From a checkpoint of a small transformer trained on Wikipedia.
Size: 15 layers, width 256, MLP 512 SwiGLU, vocabulary 1690, 10.8M parameters.
Architecture: no biases in attention or MLP, untied embeddings.
Each number is 128 + 24 x the weight over its row's rms, rounded and kept within 0 to 255. Layers, rows and columns count from 0. Numbers have three digits each. The size before them is the row's rms in percent of the matrix's.

# layer 6 attention query, 384x256, rms 0.0698, rows 0-53,128-181,256-308, columns 128-191
113:132133119101154150114119084109152124082151148092149196147106160141169120138156112152151141138095135125101148141100094099157104110135146098114126152150104151109164140093153101105145124117126106
094:135130126114111110123128133123109162128079094124127068156119100090088090146096145110089168133146155162159133138129134153136182116162111117156150124100112099148093131155167127133119099117156145
116:136115139119131135107124167124166129120135143138113159128111147174167138123126117117177160105143116098108152153137095069115109109127125138091118115095139139169167124114120145114136145131118114
113:108139145112121112106167205118111128142099104140122087095148116111129116105134128120118119120160125158170140173163090115128150132118113138138123084110189101186117116137097156106098099148102084
116:162133124139165190148077141128146131123146131132117175135111167193145122124141102145133128105131085137114147150116110071113094093146102155096118112101118136140165129130134155120120145123117120
101:135160122074101120096156171131171094159163132107097139115156169150174159132106170079135147123158156108149133179115098100130197133113123126137123112128161127172174104150105140118092129136092101
120:088121104159139120169109087103101115115111114139145115157134119114150115137136131169116118161117133115124138139116156136082161115100135118123126137144098157091104163136114106146124127106132157
103:178138137110151144107123163115146111092149128144099144155165177104151133127117102141126128083164131122155189150112077076131142127119108160131109088106135128140186124120142191126114136176118122
122:160138109103108126157113149105162177146148117118134159096091116135138142137144104153119155118122067143105143137147147099123123114092115126124058115075113133129174122166160132132115118151151096
112:096135105141096092133159138119138117140133159108170116067139143157108114122135156129120128134120159149132110173146125103112134092120106124106115125137171113157136111119086153131118116141091099
113:154151151120134120103113136115140146111147105142081113121085155144124151082073164084148112076126083128134164143125137149134139124130097118125103142107166154160177091145158132122146163131086077
105:145109163151114145146119148159152119103083129156132105106092109087127126150107129125081145125127114103112123117109100179204101152132141109141098180167109084096128103101106135121130140108164146
109:084108115162116098159093133107124138134131114144119154139088084142124135142144128151119135140123094162119097117172129093139098079127139147132160168144077158106114143124172128140152105124174135
100:123137133123138130122162108141121139159086146136138070121161145133116118114131150129105121131161170096140149103096145184111206117123139136156123131145150135108108155129111091116097122157110151
107:173154140129114131104110082120115097121152130127137105141142123110120135111096092120133134099137109149131172144118134125153107141126131135121144111097166125146132094116138170104149164130125105
097:142114139136154167129155120156088111104113116126143097142126099101130082157108151142112140117139161120136134112104137142127156165130111155155156142124084125111130141133124136125127141112194186
097:061151164119118107112112132088135191111155097106101118125149160105138147125101130140116156131098123155184096133119154148118168082115151084187128202149101158128099133136153129120160143086144128
098:093099142150139110132137149120118155145148140146113165109118123103125131128152146096089116133136099151165123152148086099137068095164141136089135175108124105139117101154146146111143087134107128
101:106108116132135161099077134118152179076156113148120135142120118102124120127124126125137093118126093141123105130117110122139107114159151130098135159081124121135101159154175135090155129152137153
083:169137153139098144144106178122156131129122146169135158109128082137147166157131134167182195134133091096125096111119082097113112137111129149123131146160138161113170117080139105134149126115128140
119:130104107137091198176119160137154097149142123143127153156102141157187142156122090129153159117138090132120127118171099076159083130154109146116143096075156148134146102121104155136164105168101119
097:084111125110118095137130175133171141102105125161131182161136141137107166138144114116143119142152087133160099163159088096114090116133151128107088133133127157121119153098124136120171127133115134
108:077166152116145107073129101114130111132131144106120165109140130126050126073144141122087118124122150125137127117151132128126170128141129126100080133160104144119131181138109108115137083164164137
104:113123169143138127161130129151126122178134114174158134124107112155146108137111137123145117148129138093120125160122145107164127157153123138124126120106148105150078130120153120129104146145134136
093:194127121116151173133131168131065114161141131122160130143110122120170141107161092132133142133153146133116108101153141169092083129136090158143171093095104099100149082113114129129122138105136151
106:105095111126141127179130152119107127157087144106092147138128125142128142132122141125120105190137101146130141160161102098123106121149155127133126130100102132123107119093129116094129095105132122
100:146116137118092099123100132106136127129129118151081172118118173130140163106123130130132127098126070187134114141141126091121095106121130094127095102097131135114135148116175154111134115187095143
098:164093121153131144126103144134129137121130156115114166128101130096090088149109106123095120139098087172108145132140117099138085149135102125153139164107130168161156112132158120109148097097151117
125:129095103160143202164109126141110104141121142125127135151124118139167116156135089147102148164082096148118108093120135093122103114130154153149163134127098138088144126127158119134152115116144130
097:119125122153100091178140117158137127153095119107124145151174121131118171174109114158144206156154110138145118110173106128096141112102108131122148136105149115119129132126119171120132108161129168
094:108131125143177079130165127132152147125133107124135122086147128131084121099112156101049116130094095141149148098169111139139124107145148124101123168151091103145105146169162121107136102199148151
086:124143158097120106108147148147143145163103119123144124136166109098127156135113140145097130154121142128144137120150142116124154137113110155129158119183134082131131161121123115140094108135141126
094:118130139101114166106115098126101119098150124123120120115079150132137105136178105093130066109099154127131115137105156144143124123143121115158065134112120163133112130125128105146132158134128136
089:144102125084109079088128123124101130158137125089130156096155145115139141113125141125093132161140121124150097130120098162100148126128116162156157130135134136082090170092113132104151109103161141
089:123121110138140133088131139111168129117170127115111192153123103106092174098126141091105101106098099096137156116134131109100107125178126118152111159129091161150135121114172117079131133155138132
103:090116167148112144131101125122135163132106160123134141157098144095136130136127114116096126139108102147094089135138144080142108092168133130124122124128144094166129150111132136117141152116103150
092:114140140104133106128102164088158132077112140148092185096109143118125141115148095099117113079140101074133106172099160128122116126114110115166126138127142131106142111123142088089173162131103128
094:094126164109138082116139151142144141112179153171122111107117146091093112150139112143163129122087138149109134155134115125145151150118138123139086144161116151141126151098168138103170120168140133
093:122134152160136091058129128135086113117117108105112158136095120133140117094140151090091120086134137134127101142147123133153140143156099138150153137148150156111156121123110116141112131119130125
108:137105110119065136139115143096115135128107124140131142132066156150121122151122104140149131124141087142111137145086161122112108088140133100135089111114158149128088125126130146126125164138126148
093:150092112127129161136137154172105091163103163108133140137154089129158136134082123071126195164153152103136152108144119116141108188094125124100180114095170082110134139129115151100097122100130167
088:148168099153111092159107069113155117145104124085158090165133113152129111149124153146154141180171123115118149154096138134127108089139146114132138127118162137122137163145115118134157093105096119
108:158154127111135117165125115129083122131079141074121152148200096133147109134099143149091133133116142086142104108179125102131092166139128180113183111112099101138177123122107108121110119146122116
091:154107111141108145131108099106154121155141136121159147138116089149130102125144107139155114149143107127122103126131141119131139150154118155154109112106123123109103134132136129137117193139164151
092:137125124140129083094116139104153170160145130170133129113075146131120124149112142111108113176100097095126124141072170155098106112099106094130110151154124134133135144103182073129160147073151123
092:112136169125103111123168116128167104124124114153100087102113113136124174124138129108143099148149102125115118126144070173115096150140105159111140122142152120073157110117165157128152077157124144
085:119122122218123113140149116152162123126156126131152115129121144120098141156124139113122137120137109176153118114146153116162139100120169132140102127155130103134115157146092147098125173140163123
099:128109119159099122107092110074168112145114160126145123084094141086142123122142100125115113137121091158117137123124147157168124145138127105126111138117149122112111104147126129137126076150096133
143:129120105118146146154098086139117120123136120136159111133099119100078107148129155133104122161091139108120092088109165174137143106144123118140138167135080137077099132141140104152140131129173167
127:118130157099125079118190150116103114146121108157133090133154058133137126123144128100140132144138151155120113126119122155153117188133124130124136085154158088187105100120090131121127140114096112
106:125142071156171177143114054160149089115134151117135162158133170128137110177128109144119129146115146120089139102099132096115116104137136138131120134140082188093138143128155087136133139086152153
100:113155141073146111113135118114162117109131153141148171133100155186192123103129131130167144125139105112102112171104114069139095093122127123111139083123145133170148113115125100097119130143111079
098:131117104189137159176113111130164112101118109110128188159152190155132118137127109160090148117139145128116117137130133098116163083119144167146111135151052178069140184122108097184122120142133146
123:137121121129159124154139079160141117121112136137143098136139105156119130142127095100121123151131145121126131063094169164134110156153142142162179103187116127109088112146136105134104165086125133
081:119112107129154127131148134117148165149129083100096191150140145146125117159134136126153131139078097121133132138149137140145131116167116092100103103074120134101132106163145112108107152115126155
085:181153161130083132105081123161093074099114112145148111089153090089120171056136099089126146134117110170158146168095151103097165143119129101150154124128157120155131115137152107124133083110155164
083:094126088119075137162162121150122151137132082090071090129131095114152114075119117153111151129128095127142062117122101138136098095144113134087114109140125180120145094164145121128096192126130156
087:151144115121076096140117121160124131177112089113121114098065140139137137103162109147167112120130122180128079162108131127095102136086135167125160162141153149104139100126099114154112169123165152
094:135116121098116153140137087156122131111152138085132157126130122120121123153055117124145122160115084155107096103142115163125125160150129124087124105177128153122161123171133151136128122134137127
086:141102136088130134147104135134164161131157102116119140126127123126076150115142101137114150112118139148143146147143125147112099126088180153127117112069138118096149152133097088120114143082125138
103:123153137155153079122085138167099092115108161101103177103134117123123097103131130129149148115123158157101139134123111122169100115136108096136168110112128121147067113106133145172120124149130163
091:095089153125148217101154118127113101092169138127094130151110141065153122138167161120092103161140143106166118105152145169139124128128105092128135128126080185116124131134140114128104133105157168
104:144098143134083151133125151185117139127126179086162177139181140123117146174153117124115098131144112146151133118131116099140157150166118128153135153169150108117123112165148124127120168106154097
107:144125144092126133162129147150185152163110118162146093105119146159171140112130121156136127079119140145099122095126124123137126092104185131096108106138128099124128131154105107117119114132109141
102:144116131131100114148193123129119139179100153180146107141140135124102141128116146132169126138131102134110072136112107171112148122138075138115119123174125156134136135168136162083119114128105105
110:085118133181113129078124119125111115153125134084145120144133130105118108103156146129110109102117136138173126114149119094132183145149122133119093167129102130170100162101165176107133099126111124
099:083117152143067133163090120142144115113116125168105120111112125143110127140159165113158101131096064109137100125158141127141113165087110125129148116178092086118130129154179163113180125140157117
113:147168118111175152127092139143158135066154107089109147109133118105086128112119116122069147139107148132132152125127157113140092167123146106146162152099175125138121126092133086146102170113131133
111:136116125086084142121142162140108117151123130153127099141151150088179121104133125111135118116130112117115091133101107118082150156109144163117099089126114125136121120071133187126095104109127153
098:162156135167121143109131109112173157102156117092105169167110077124134136139099135123087135152115152118164182132135097157152146139141121096112137133094169139204134126134133134173156127146110122
130:106099137094117102138128145116114140171093145178133080114153172097159133098159157133144107140132112128145143150126134099063135074103126147082093124133135135107112125128113164140102104143109140
111:107089102101120141151116110118121113127113166173137129139128143143144147154155112163151111131101090148140125117159105095100130093109130128079130151143069134143157127119123122113158111141158159
113:092095115175107144110105099123088111133166136140115126127144114155090117137110146180148098106108093158115093123110113110138143165112125115159149134154101142142145151157161126133134123160160130
094:144148120164140131148105114173084156138125121087129136139105124143126151133118120137141118109132148109141104107144121129176084180101152155156195121103160114099144105139113123168144149156111128
122:122096096150146142128125131118092146111165128121139102157131104145120131173111091157158148155103127094146144120128138124151104141128162108099154136141114132104152158127160103135159134114149128
117:123165131117124129164118131112092165164118145149169092146140164096124143069148164156148069136129122119125130127172127089095150105130119170108120133178137130135118178155108166142109059117147144
114:115131147122129109125132142160141121160090187121131102112154160130142129110155142134140103145122171159127105153165114140101114103124103130129115125145135145106118149119087129108107045129109137
112:142129119134155125120093132091141173113165095152113145145138078134157142129138081099117144123102153133105087128093117110136134135159144103171107092098103111131140137108123107122153134158153102
107:131110153139140139116150116122163117107119094101099093108140102150111125144117093107145158088142134100166206141135118134131114126128167111124129126091178138130120084099123143141118182121091129
111:101105085175147135148134106120124143142142123124115146123109132150143078130154140169148139142108098124126088136112159126142156069107140138157136142149094126110130171125133116113138073153183137
115:102146093129123148148113147141104128174146111142126124156132168132143145121130111163149090153109109105121101102128141103102137105135118145117157144133130095124139157164139114120121104160164121
113:145095102158100122090150155117126106148096184118131162153137155123165128143141140129142122123143114134137102129151103115096131110135098126106162132156111130138144125123124131072112095110170146
157:126093099154146125131117118115106116104126115099099168124107121145112138151112086113126167154113110134147136122146153114120102110145151140141166121112111139112122124116149124113155151107141112
101:126138126115072156137150142152111122166114113165125135119147146092165141123108156135160118100166100105107094120148119126103126109139109140133134139094111153136139098150112161101122147148136117
103:090138166112091116091142132131205130159155148163162116123162136095136155097156203139131115100142153153149147127140091117092158132114109119072137131145121126172126124129124162152096116155086138
101:116120126153143141111166117153122147132134113119104103119147130122109099127125106105129117147126097149159160122104166126173120118103118104178119134102131111130125138155153109116131127156124110
101:097089162090130098101093113133146131067114129119117090115125121152111138151134147137108141136126171160139126136100111173172119149128128128108094112150145108122139153115084126155118099101102135
100:134150127145141120156173170108097169131134133135116138092100112139099128119111085127120123092189115137118123128093150138160135127152123144178101122100098159114109055160150126131135155174114149
092:132137106129108132105129142122182119141131135132176113164144172112125154123130175163137104147126115128137112129144125112097130114126123127103107167158106135172095141142146150088088116175152113
095:143113148135155145119106136138120167126150096058036094154112107145110116136119080109114127146102094135112144143087157099119127127144155152166129130118135149145149122140135097109147172132162116
093:107139134174137126127107125118116123131126125085095096164113113138135149163111132152106144096159159160109112154121115136134115133153130166122117156133152136123103086126176071167094159127139138
098:127106140094126111112133143115158122085095117119127146123138120124146174160131114128117119119105183164159172142157116151138140144121115130060109140128138128129135135116124119123117120156095153
111:075120186153097129095093136132120095124086131126155073106136130110099110112133196118144092068130140143101128147092108132139156149146104068124095175153154121133096128165112162129112073143106133
094:118164130098121149113156105148133147197109102142097111091110129113111140095142095119114105131156118125102133112085135124145089133092116158130111136092159130108132107144169112113165144136134110
089:177161096123124171135161141145091161137159146119108144178124117116158116172127121118143123134151130141172127117146137110098134105092114130160202121085143136132180137116123122117120145142144148
099:161149081166130095153132123145093141150097130134119166087141135090136086129099127125134173120155131110121099131088161139123117118119129158169163124088093172129112127088139147131132144112144143
084:102157140134101131118135155111120121159161119164140127149174108104126107118134122138155144138185156136185109137142124103116140133161114146163195150154118164150115147078132138100097148108079119
102:138104075155118135122111121120099136142113138105170175133166145121108116146118115117141133139124150125138096140110109105159130167181147139153137107094156121088105110108134110128108166149158146
098:113119109155157129169095131097154129144162110154140119138145122118119122118126127103113124109145123154094141119104120095112117104135117109121119114148141158152086108130174106094124132117143166
089:094132121079099090144112084146146143136154138114137101139146110127118138129089150138177153146096146142138178150162098095133087131171109155126145104102154050136158118116121179163143128081093121
099:097145169127141146122141166150128143176166116099108123162146101118114151088151113123104109154148126105140183136190146073123115143147093110107114119102172108132115136113141114141092184124128162
097:095116144097097082134143141114186106155139134116119151127124121138129159086103117112143128124111143165098071149129132136136147104151140145112076119163112137120123146147137096170117092118134116
081:143144136098152120112090129116134118111126188148126169168152142127128110149110139100143121149153147157130147114144148112156128101158115132114120138088102140137153161168198166132140073120122154
092:136140139119128134152103116136187149138095102131148109104121119111136107104123087149109155121141149136139139146113116114107133156108173150140136130129131133109112158123094140136170140142088147
090:088144117130135112084134146126142126102126137087147204138130121107120121122152156118124146168091142087131118133166130154139094164154099085114076113083130121129126128138128139162151103117121154
086:104114112102141133155163114142155156158128076115137135128106146124139075136144104129157156122137117142094101131062116120135117096150124106091091112154146162122164121129105132133097160096132126
090:101117127157138140081152112138114069123093131139145146067161159128095103140144166128122168153137148145098097153129133141159113121154096130111122084150109101118111147107142102153150129094186127
089:109133120134152107099116112127101140132116155073109145151122086075140124176147095085143170166123175092127176126096160115136113113161150123135101126113157136138126125124101156151148122113140110
096:146113126153088124142126149106089108135149148151158125089180163118141130108200102160119094192105129138147077156144140104126183135176109110110141112112112134132094100121129134118111140127089123
096:145117132102126119111112155115167125092129136133146146181166140166116130124102145112096147133117137142144129077093135172142094144152143109137123138129136128192151100136121105161103160129126132
100:090151087149130129122117105133110141157079155089128151145091123098134115183127128153134111093123157121099147109132145121122120120096160162119136137144139176139133136135148120113117101147128136
096:134095144119142144106105163122166166136127103141101161157142128178123132153082146109146171138129133141128123113137131154133118145095129148160112114113116143110144139106143092157075144138144112
097:109141125202091162148091126133120181128111120140158141148076109084111156132163144125150146119132134089129138132131166131130186116105144159122141151133097163108132151147147140153112097146167159
104:201140119084117106165113127138151192140120094126099150165131138179166140156079163139136080074132164146138152133116147147105153140101142146141091099071095173125160101147063113146140139125130125
102:096129116179091119107097084111119104153102138146118139127074094099108144145183147128132160089141079129119119115144144128110181141115173150086113174137154157148107118131151129132156110146145147
095:173142175113133130137082115159141177150153085113089103118137197148135143138080163155113106099131128120133127132132122157151153171116082109204127095105072150155118093100108152123109100111172131
103:110106125176081122156119175123132142146120134131136119118126125066097155115163112131128141174150131099077185149137142093111172121143128118078076107139158105121120120142155146146116140141143175
112:120123146157098130130186153131164109146145114175134128153135089134154121133134111142126136167149121186138120165132133104137151130130151113101113130135119099108102114112118118161108175098109113
103:116142152130115146091146139094152164157110142147129118131120132083146147131138142093113129129133150139143127158141105166115141155140123081129088114151153094126124118087147083112112151117112139
121:125143149154109150115108140140177104131113127101156114114154142116115151137134138169112150101108150121144133101133118178128088184155100107160094117123133111138138157133121144110112144147108136
097:072142138124102130147117147103178117147094118117124118087096112112134122134181111114081121141125071152140134147173128142125135090128149128145103218169135151125103112135105162125149111202105152
102:151116136079153120088115126133140170124144100121138108098162119123133150129077135182123123123115205109154192125081175162100143182090119102131135120096152127139140133139110116106114148093104150
100:132153132135122078162111113089155159148153080122139117084161127111101159102108092129147163113128141155151188137147112149129104151111117130132129088115127106140167110141175124125101128106098110
099:151118105163134107151102126168083077127107146106141111106145153151144145112095165162150118097105160146130109075111145152096093134152097121133143133122109147160152126152064143150088114134127120
098:089150170103128112058157115136141117150114085123059128125146131144122147104146133124122138067129166126160130129124134116160134104138156087127109109153148090130140105105156110139117147107107119
110:053135119140105150117143119089159106158148131127118141174133087150136106109178099135131111153154099152145072128167136105138151092140144149124104157172140094094127124109143158161126095149099128
102:096097193144141150127122132109152108109132072124127093101146119092104156133148115169057114151154156140181105146134099142145124146099107108132127161134149121115088141087144134144116119164114134
088:142120144123164123165133150153118115091131095126109122139113159089105150141125093144138093119136117150121141111132103134098147165114110148142138138133146134127141109115099166143157120159121127
086:118109110120177128128106159142109144077104122129131121124115142125117140106129134114121057160143131128093137147079125118123133152118153134111164160145150101130119129106121152171196127136133125
087:116128147086115121107145139074104125120138115130133110113165109115135175120139089129163158123147092104156103161138118138134173111152121131133122126159140113134143143073129154124119104097117075
093:103131110134146130088123114108121166143147129104092114125103154155114150126104151114165117131090076112146087130151159146142155125173117097108117172164125151122170139138181123102108121110122112
102:112118093141107154152107135138100094113143123122155129109148132153147128110153129132146123177114139129141130131093114121119113146128109114093160128093148115179118131152134109122137160102110139
098:202149073122147111166075167153114152115116156131152157113123140118112122145110112147141142147112133137117112122107152086098113118142153175169141075098112140140169133150108139130148149140167177
102:131121056104095129121109144126096106157119164149155127158122138123160087102112158093127113142103139130076120145109150101133135092144145172098151140127110125125106136109135125131116109113167124
093:080098184108109125120159157097081145100123124165105088158134104102143109116145135106109156104144091127154123151088110122172170110148141107132119124156123102084054138062124171137121112145108122
122:092133116124124108092119134104108144132140157117113145142107100140152121130133129091097162145132116149102087120134138074145143108141153171153118121160110120095141145106159140142155081115145141
103:175106109136146146177086116137123119104110161140106126115093136146116128121088108130111117147130108163110126104128134108127083114135136142133126122116118167119146151132118145119167102132153115
098:152107133121150093130152148125083139156112122116100098131126134130115137092111086177095131154144126162194080116167136097109118144140143154127128090131129098133141131118104160129108081165134147
090:073125168125154129110165074110189128127122097140106117113178159117122159128125114114123171111102108122140142128164127128139139102173131089114138136150112112104108141118165094135104136120103131
083:167147073147123152120109143153111142118085128111152151104150138144139095122093151079158109111129144085123085152084160106104170106105130152137133129114152121125149147124122116129119151147143135
088:141155115096111123131119083125110133117162151113163164144155121101126158124182139169163144133131124111105148097142133155123117146132105134099096209126199121111082145109129121132126145130131154
091:152123101116098133141102147133145151162142172152141183096156118090161068130125123081158101154127161121084115132101102169109130131120158113146116156151122125162088152133129125128126152114181097
092:067155165147063145137122124126154140151115084123083117129160103108111162114093131094084139082126124090141137113171141159144115157136128107112147126141134145133117136145164100130117167154115133
097:141132136156115171129150156130154069165118107113138127143106124119129131110127105155135100142155075115112099121110118106125122124170136106119160115097146129196125113096129103141097146114128117
121:104143187136096119102089160153198120132182101123112184116129134122101165114140130140191144126083131154112148111107119171141127141133133077136113150168133132135118140129140126132128156090132102
099:063141169137111148106148127119160125156131112123139088112145114141095158127183138130123148088129157153141120166153116126148123112136092072097128158160133117096112094126140097133129110144099117
089:099146136129113119110133108121101154126114091128168181113126099123149132129153137108158177108108137097127170127115135177148160119090095109124138156094129162147141139118131061099133144088153142
100:158129135095171143130101158123163192156138131109153141108073151142128132111106136142146109123114085105101126128067121148138112153131146120119111148123127116107140109123119144097136124128123097
095:133096144161143108104157150145136139131122119102130133165137127136120121126082124095118145177129163155164076139160127089141155131135139091148149112136115140144134142107104134132129100080136113
097:163104122126174093131122109147107125144125159111120114141109126098113100119069125118147069147146089129113088148090116133098106099096148122150117109114115137135107153112093170124168128121150129
092:129126114164123131146158089136119117128090140124101120106156090141109117119099111110126127118135156124131098145153166092104125102117171143141140074152094125123149152121134136121121098109118139
093:133114126156131137160100131154072149109108170081128153107144137131091137122089138134084116128139087161125098136132166094131076152139164160147163094132138124136127096159093171098116159137134147
097:124139127119103141101079123100183119115160073143142151116136127110158143150141082119188120135119142104124144105092138164144155100166165055170142134128124127161130141083194103123133130105135142
102:166120101093166138147163112105115103146188164135109124169124119135117159103131112201151168143160100111138141119144126118108101163156086154109124113121146115101172089170137171143112141110090128
096:129116149203130125129103130137168097123133123114088121079104125137126132114132122137138129098103117131116124130176107133153146134174151094115124102174107150141146130095163150135111152112144112
111:111124131153112160162098097144170083130102140103133142090063102106114133116148122098155136127085106145074115140146117131136138158146091131154121126142158154086110118115138098131123136130144120
094:164119114096152091152158128122092177113125152159151153156164115198139127124112132117134127182119136148148153130143129109146145132154143122111112120114118096202121153122135153119156135117104137
108:143131097130113151091132129154196090142107088142135105133090137101131157153073117125091144067123164088128149097089104187117097132107150127157079119154112165108150156118116131117123146126155108
092:122148148134074132143120071098085107149101145133145139104111151088139149141191120147156113120114118127131104135156142108141150116121133123095103164122107116132094119134145125110169120135121120
113:121122114186122150139098112150102138119110083140138155135052118125136112179151129136145121071134103101114137107114135156152139149098142139133114136164115178127144119115146128108117092174141133
096:114150081157099104121115105158046142115140156101163140080090116095113103122190127162098094138150098107136131134113146130126147126143107125100111152151141103163120143121129147134134123151113142
# layer 6 attention key, 128x256, rms 0.0674, rows 0-52, columns 128-191
106:115118156185156123092132125124134102120121139119110110129091125127123159165187149113104172148123151151124111174164148138143134128152118149153118106122132119091133144161113119099110117125146116
099:155108103114084186125087092112133143145130134124122125131164120108138119115103127155085127102110085151183141133143153125103123134100119118121121128130133142141116138109159128139140153141101148
098:117120167147130100094153114103140087095127157090117110139066129113144130149170121109123156122130116117108135124122132159192180152150109085147098125174109140094157128168142117131120134099171119
099:151073134142167140115084097121129111108135140111093115168121110154115089184147131153155121139143124109083081114105104133120082087130123097137097116152111151091125184109122108071167091130162125
102:147142134181114109134173125109127131149094090149117134115125176120114155120156168101113148106126128132134144141139152142178157166159137127175135147111129103116163114153130137131109115119141135
088:096159186137129107113135167119108160135117101106081107140124148144111173190162112132122144106132129159089136098167139137151126151113107090169114153169109146084114096103110115138152136099156097
102:096141096123118150143144155152166141133169148110136156147156140139077131160112187123115183121146144100128106124152150093111107144136122140091143116133155125118128153131130150120190093134119141
110:148092191170118136144181146141096127171068130111110101086163146089120143099174117129094128124171156168143159123125133098141122148129107138169135147156124128126100137146136170128122111144139138
102:106174107109117135109122137107114126111151129088129128145128103102108178136132167147078178100117119122148166122158162146151113143163149130097125118130172137160083128117160132148128168111105142
110:151160129148139148131067157139148138104180111126123112121120173086134094161106128126148121145125144145109100123115112126137139148090181099150173117128160111054157134130101088133124144096120095
113:148130164128115127142117149125145095116099120103115115114145120139155111151130141091145157182135121180143113112126151136151102131166149103143112102126106103146141138112118097107116135132150116
117:144095116147143097128178112086150116117091162124136132124165131110116113141167122157162091098140162108089108164136123132113141073139115154137124133156093131134128168120136132121116106153137124
101:134110063090156125092097129113147145088163133110147165135106171143104111109142139132107118129100096138135137129122117155107154119142132088149130127144143131136123154135164104102124137136101150
126:121113117149081152138138105167142139135119110137165126128120132114149087142125123172160102121144137111133128148122105127095111150069127164141113147097121088146160101150076174131107109167117129
111:112120175153135082147169148126112125147076101149104096076158082117139139123142135081131128123131142151145117122127129137136082174102133165186105130110148077121186093131133093121119126093126138
104:121146106085142127111092114136104153112125163185131161134145155140125113113108094155160086134127160084112083133090120118093108070094110179129161156087118124127144198091133123098103147179103142
118:124118177101178137150111138111123145109112109099093141130147081138171088136099118072123121139099108182166109150098139108123097123135166141089119083127138114093145146082107112089101155086119098
098:142118109168170137105111144093151141109107106127117127139121123136084144143120170098098127133109126149138118137126161132161131130165112118121083135162134142138104141169151120158152164071132115
088:144139142170089145121157175162169117144144121104134111096152142162137146145110189129109182107130137150112149133172164113155135146117126082156086122125135110153106121147101141098120138142148117
084:154132152161093151120106160142162139161153098146151116144180162154123143153174134156165136126104171172109141144151114138111135114104124146123110104124102151134130103132114158148087114127159131
106:137128130153121135126103127091185149147153100149171110116143167161054163108143138129122159136084132141113187100160168156116126123144102100157132147147116167156065150151099178158131128138111114
120:115117183146149095145133171154149124125096129093080116135159088144119130132101121065091145130129111145139128142110128145117122146110164117094148104152142137129143103148119128122134169095128108
100:098145133121145113141099144160111106132144152122090140115147071116135104124148106110083153113134114165168106159121133111113075118140164138110120109112134134112152096098131099105162153106094131
107:139140130125127130130144149146149125186137117192161127133116156096117140143101130134116145098136129105112175099117126146136169109131103094095119151138099170123128136136164131153114146166140109
125:105122103140127147114126108099159100111141132126121150154128151113117142161130134155148138148145126118093147115114091085137112132169114149118119164110124141156119136144185071107111113129128147
106:095154060162143165108113135112164139124185140105140073169128118146105124163175140141139123174102119136099145104163152119134128116150143065089128119147147147146077114103093116137116144113126121
104:124113137178134159123133194144171129122113114125112098137135120167131141147137122088102150118093120171137106105163137125148133153170135099139126097164130112143096110132098125131134157079113108
108:122120100157137119137144108131104136132123123090128135109097122138100152114165139135134151131061134108159130148158166123149122142184121136101133125139127124127075141124153114145143159109117152
100:118109093154107138130121133107140095132160137130160149146141116138113129135154130152115134133105127113113120091179131104115148110133095110136092111130129153128112160141103123132133115167144148
102:090161164129087118123141105174129134124109098121115114114154119134142135107179103120134160100130147088158128137107136170132122134141151148137152115178133106088111158129116131141115120146125149
098:117125183127169120117114110167082105132130114113113099098164102129112114113120138102114133073126155101136144159117145174133111164108180148111128141123105104116115115102147149098127155104136144
089:114187100147136083099148161106098136122165129165111109185119112126115136148117159144128118114123151122111146136128134152109119112146151129069136117115142143157131118095118139131154093130142089
098:184089140095132158122150168129149135156138125118124097161165132095118144122101153142123112123117125141049146099130124114147111103111131131172134176098168103147143134173143149113075125116130132
107:138142115132174146092122131075129120112154168094153148143132155093148149152138116170119108122146137131120118115116141097134101135142128143140134130131123138111145113133139080086144139114105113
100:114160145142145122127143127158163085140110090105084124122152149115131148128170137112115168126125105154161188169168150142164075182108123098116129098114121100160129117083121130132105123140126141
093:119128104137112129145163164073157095142135123136144100156131120130137131174109111119124150098140126167122153119128070129125159121143129098143101118089177124162136104154131159146146163136086062
107:183077173075125148126133148142176132114147152121145132122149132116111178131120146151154143134176113145142140136140138132154081152104134144122125115169135114111147099146130087132123122139111105
102:165106119107118103170157157160135120111099136127119165136125138140122100169087152103069149156138136154107127162139144146111148145154159133173077171135153130109071137126110146077131129114175137
096:145124121130127152099118117140077101095171155128114142145098145061098129146123140148155138115134103102052119087110150129133100131138094149115112115114163114122126109146162078124148111100138175
102:145164132118136134138114134117150133148116123131115116120158132072128140135118112156140108113176130177167140155081130161103148149159176127115093087126118146151134078107122149116148143100107121
095:093109144176116116121134118158085124130083116121153132111066153170120099127178139117131126116118146134138123119163126113100139096107087128121137131140125158086090143111124169144151126144139126
087:173134092156111136125091156148117163110151108137112133148122115077129124102136146132110106127133103129166100133084149129085129144076171158140169103117094169135164115143108114091111131154137122
096:075163163144109118084173119113113125164102150170119104100135100177122102154146141123121150095117108134151145105153125083120119103115138141119123141134128148119156163111147130131124106152161127
091:146154121142106142141137114125159123148158096134111168146102140144133160125155101134125162096123098115130171133124153097108089157090130147087156086141115155096173161146119136140099114161112103
097:158093114081127115158102128126167121078149101115125177162119107126106139174101090133139144134156100188120111144129127125129138178116124147087112084086080120144135080147152086130126109113091121
092:097094123178132143124152110183147124161115108086117114165125086149114144123117136119108117123132123083114110136127130169144120109195111131140148139161150112088115143143124141141148119110112130
091:103101134157104135126127095137155077124118130144112127060161120152121120106164105092149140058147138174139146205147103128123117165133141102126147108132119138110166119126127149119136120159111130
112:143109077136124186147120104092136135137141123093139070094118148109124137137091123168092106100102112157140167132146141148140160144113165119111118152157177111117117119133102121091144119134104139
112:126169140114076138131168140121107125128114139126136155124114106110109135128130125131128170105152142157137180131170148124138157182147117167139113111141162103149146112136162141184089129146067108
101:136113110149166146110069099117107106133137153116119140150141118110133077129129159157170098146131153117124080116128109115124131102113119107111142161129118140103081163083140134105154104151107149
105:142149145131079135129169182140113149129118113105147134082158158118131157122133149104108128115141171148113168140133140122159135191146102126147120107149154113149144090158156141144110127114153114
101:115139191154107109083179163135128130160136126152122094096130145143122158154125149091132144103172150143090132105156105157172170143120107096190158118143111108088162103147122122140125125112139137
096:137185091127106122146118135089097185126149135106140151082162135108106142099109140110080156123115143157129174131145147127130133152150102143100136130121123091147143105144138142146116137160078142